Weights of a small transformer language model.
Size: vocabulary 6588, 8.79M parameters.
Architecture: LayerNorm before each block, rotary positions, no biases in attention or MLP, tied embeddings, attention and MLP in parallel.
Training: a variant of SOAP for these matrices, 673M tokens, 5135 steps.
Each number is 128 + 32 x the weight over its row's rms, rounded and kept within 0 to 255. Layers, rows and columns count from 0. Numbers have three digits each. The size before them is the row's rms in percent of the matrix's.

# layer 3 MLP down (transposed), 768x256, rms 0.222, rows 188-209, columns 128-191
107:157144107135111128125169138141154159111115179106113167142104118130135093159142147128108104069103143129039122124214181145145158108102151114128101101109162110123078115101170120109109121193154118
094:111155100158101166122108219096121145141112107073162110162123126114154067084142076162143181145124170096156086151164131123113108141138112172135122124095150081178095134128157125110135141176115148
081:135106137098091130154133176122097075197168118075145078170052155142166156190133108138107168112115154127133148110142161104169107112146120115169158125068197108173129109166118133122166100144113130
105:153106142162116151113128146082118100096090100173121115120061115117148104139139135160147126096131174167089107137198128131129148169160178102144101115175150145134128148130091151120132074106151129
097:084094129119154117131074103165154149133150150062148120151108092128158086128120122125107120084104124101145100102119186112172191125122094171166149079169159112112118107116138109144107145155111171
102:105109163084150113126100123081133093207156126111145154058083164114026141101152176110117128076161128114100113158113175183111111103091151111098141116127077130112105127124109160127116130137113173
100:133125166163179119123173126145121107123125144073097215127134171198135134150069150076156164135065143104060096145231099159143168174085146120156090133148103074110131134151131161110135097126113126
093:174156131143103148157162134104134132172216097116108132153112119125098130212136100112096128136109124161165129155141114114141175120150204127104164091134167200190141111072134104106146090113168156
089:100173061102090131137110109175180166111139139213131152146117078108106090130103120095156171184158143089126179166160128075076165139187111142096116132158140141164160078140123129128093176165145143
103:133060140148130149158098097124103135095121126182110119111114134120182075119099128085080116160131102127151126118141092163108117152099104093148153086055120127106166087158074096100058192090156115
106:097167079124173031139063100108138115061163112137170118201120102091066100156096107152078161119097108097157104147068172142104109124150173091129169163138157165105138128106151123093100106088155115
090:101120173180168079117127128148128113060125127128129136136181130108136081163111146209104109152115209088159092092104131109063200100117151171153132156172140101080114094110165046123091145124130099
111:187095180162128185088176060114155131080197111139135059090152157103078120159091179110134165117127122091140099179155125094069114108143126113139098144139133161080114151119148171089135136099123069
090:188173166138154099126080151095129124115144134133125130135129114105111096115146087099136149087135193134054135054112145167125187144110171144171096195146156066130158128155104139098054174085169161
102:146176126101139111125107152098169085155120094163118161123126125111104183088143149103136102117156128131169144097084093228180155192092131131033119136123164156099161151168149139134166158096113126
101:127130166121106161174161163168080140073143104152169114097072126114167136126144160145218139103149141128063096153144190189127147068140125123105133156126143187109164101168104198122102137108146111
090:081146126066142143105147152113124105115158131131122180137119119144201114156132134061120131129114134172102117141110133067069107172130094131168154143138144146164127071095120136215145109186047158
112:145137119119102152124143092126045130144153098146102083163122097103133094175081163097176144146079099140170083170120107150118158079164137140168119132121157149135135113183097090148160094106128090
102:125103087125116106125091146187080129149162128097125155160085199074141120079153194152101135185169128033048097189189137120172160135204092160120150158118157153149051098136138105140182127093165119
100:151174099130101101141132134067153082177089161059131178177137149166126133092136104129148077165155128126146137104110151119141163106094129182163134079107118145166151155160109178168105174129129144
099:115198104074134073118096127132098120126081081133072109062136059105117085091133096174141135117155111107093191126200088182119182203194106158135125097191150102179101153085149123115149157135151017
103:125121085151133164134140132084127160105125148130153166141135111111120131155152118132113114095085146103103130155083173113096140137152173132188123102150074154110081123123118137150140141101150143
# layer 3 MLP up, 768x256, rms 0.223, rows 189-209, columns 128-191
101:122120188201151134150115190094103171112108128139139168163126154156132097113146149169102102074118091191124111126092138107156116128111128103143129101093145130111193142096144173086102165128118146
092:105140130110168133126160074158098125118100140172095169162157087154097132099127175182172086099094124080182089166135080183069144125166122166080111138129074159142134116083115139168090118108114125
103:087075146157106068122117116106137131111091193177123180137131138163139141136159139137097067165140092141097106079100124097144150177182114093126150127118093154119130060156132101114164146092182121
099:173100128176093129102148151138130096084123126105143126120133137116137100121057162108125160138153152181114085157165109162083131140073212141129128137149118140094153129143159146150087145154102089
099:126125148165119134124137161146101092109104147132166124103096124130175130184136165124160092123146086088112096079126161093098057146071071142157120153096042153113120071184183141139131128107175129
102:074107173148108175121128146131136131163139168148169110163084156105125120190146079163086147147128104126190180084094148072197147157156106128087108156120142111102158026116103104164036195135097149
094:105104097079136163150102157132166122127100147176135155151102111160159155094152162114096162154107096075181156066036085112142161131136060101135162148189107076109131124110124093148090145133144135
093:131116148174102149178148191064137134164112085100099141060174166174164131114167134177121089173052092140075124095116104085111076083074127142145084077155136121088109145152111124114132109118175142
104:120154162109111129071153157093113070228127110123122062137163107180064084173117152173169158162099153119091135155138156128167116130121068134176138142162077085128134115092149169137109119104069118
105:156086189123078145123090118184125131173098169110128159079138108157070125159110141135063064153161118123089057151157111207174119119166124127125077138103131143120116096144082088142129169157119122
096:138100157123096150112125099134124137161113117112117150122058087114062108142184158054121085097117066178100168155176138131161083146154091072169121082113126117133151121177093154121155123160149156
112:200127128143136151092164164074148152107178059159172211150125141080176138080158145151105091105116102120129160120136158137154132094147112070108169163122137128124128065145130133159123084129135126
107:130124085144097084152119145165121124151091121148126111123141171147137138123195133083184124147107078138112129150156163105145151135152147109123098120118120120162115132142116192072152139115113116
097:095115147192147082151117137117127134171089194117180142122133153127113080157153124139114077184146094131120139136174119120091107109125076066108165084137127084102118063114104111174157104133115136
100:123122173127129000107184082071103100123131172109042142121115081152147148139139113145111094100178121175115103137087121131112116185117152122164106127185143140123174136177096061090097136130163187
095:130165093097114104096145130120082098161098117119117093102149117165159090142156147139160129146126084115174120082158090123144122112200147100104083158099124134172141168190110105066132152086123121
106:169180151109137111126143143085136102174107089145159202115100134050149133096162132207086099148175143146132143147183098198174163170094191089137095130139094138147164110161148123108134170127151097
099:165137155160137156142176145101115137126072151128136057097122115086131082110095096069086139141138150188098155095101098087164098131128152142184121144116122170134167093105133143120172137137074108
089:136094119111097142168148121119149093120126140090162162168106077216004085164144145179126072106128147097088117134117077134133111109134172090121133157188066141061192152159104135139164127125114161
094:145138162158065130142162108130110208138178113128119129108122136109061103127162160131111156111110103131153178149178065115143174151146091066189113149126064132144130140118107098134140148125133129
096:102163124144124077079108117098103118151144113101105139142151127142180109114128106127126102162129156149124103143159152095092141094123116103062155120150169084112091190130157140051202084126142109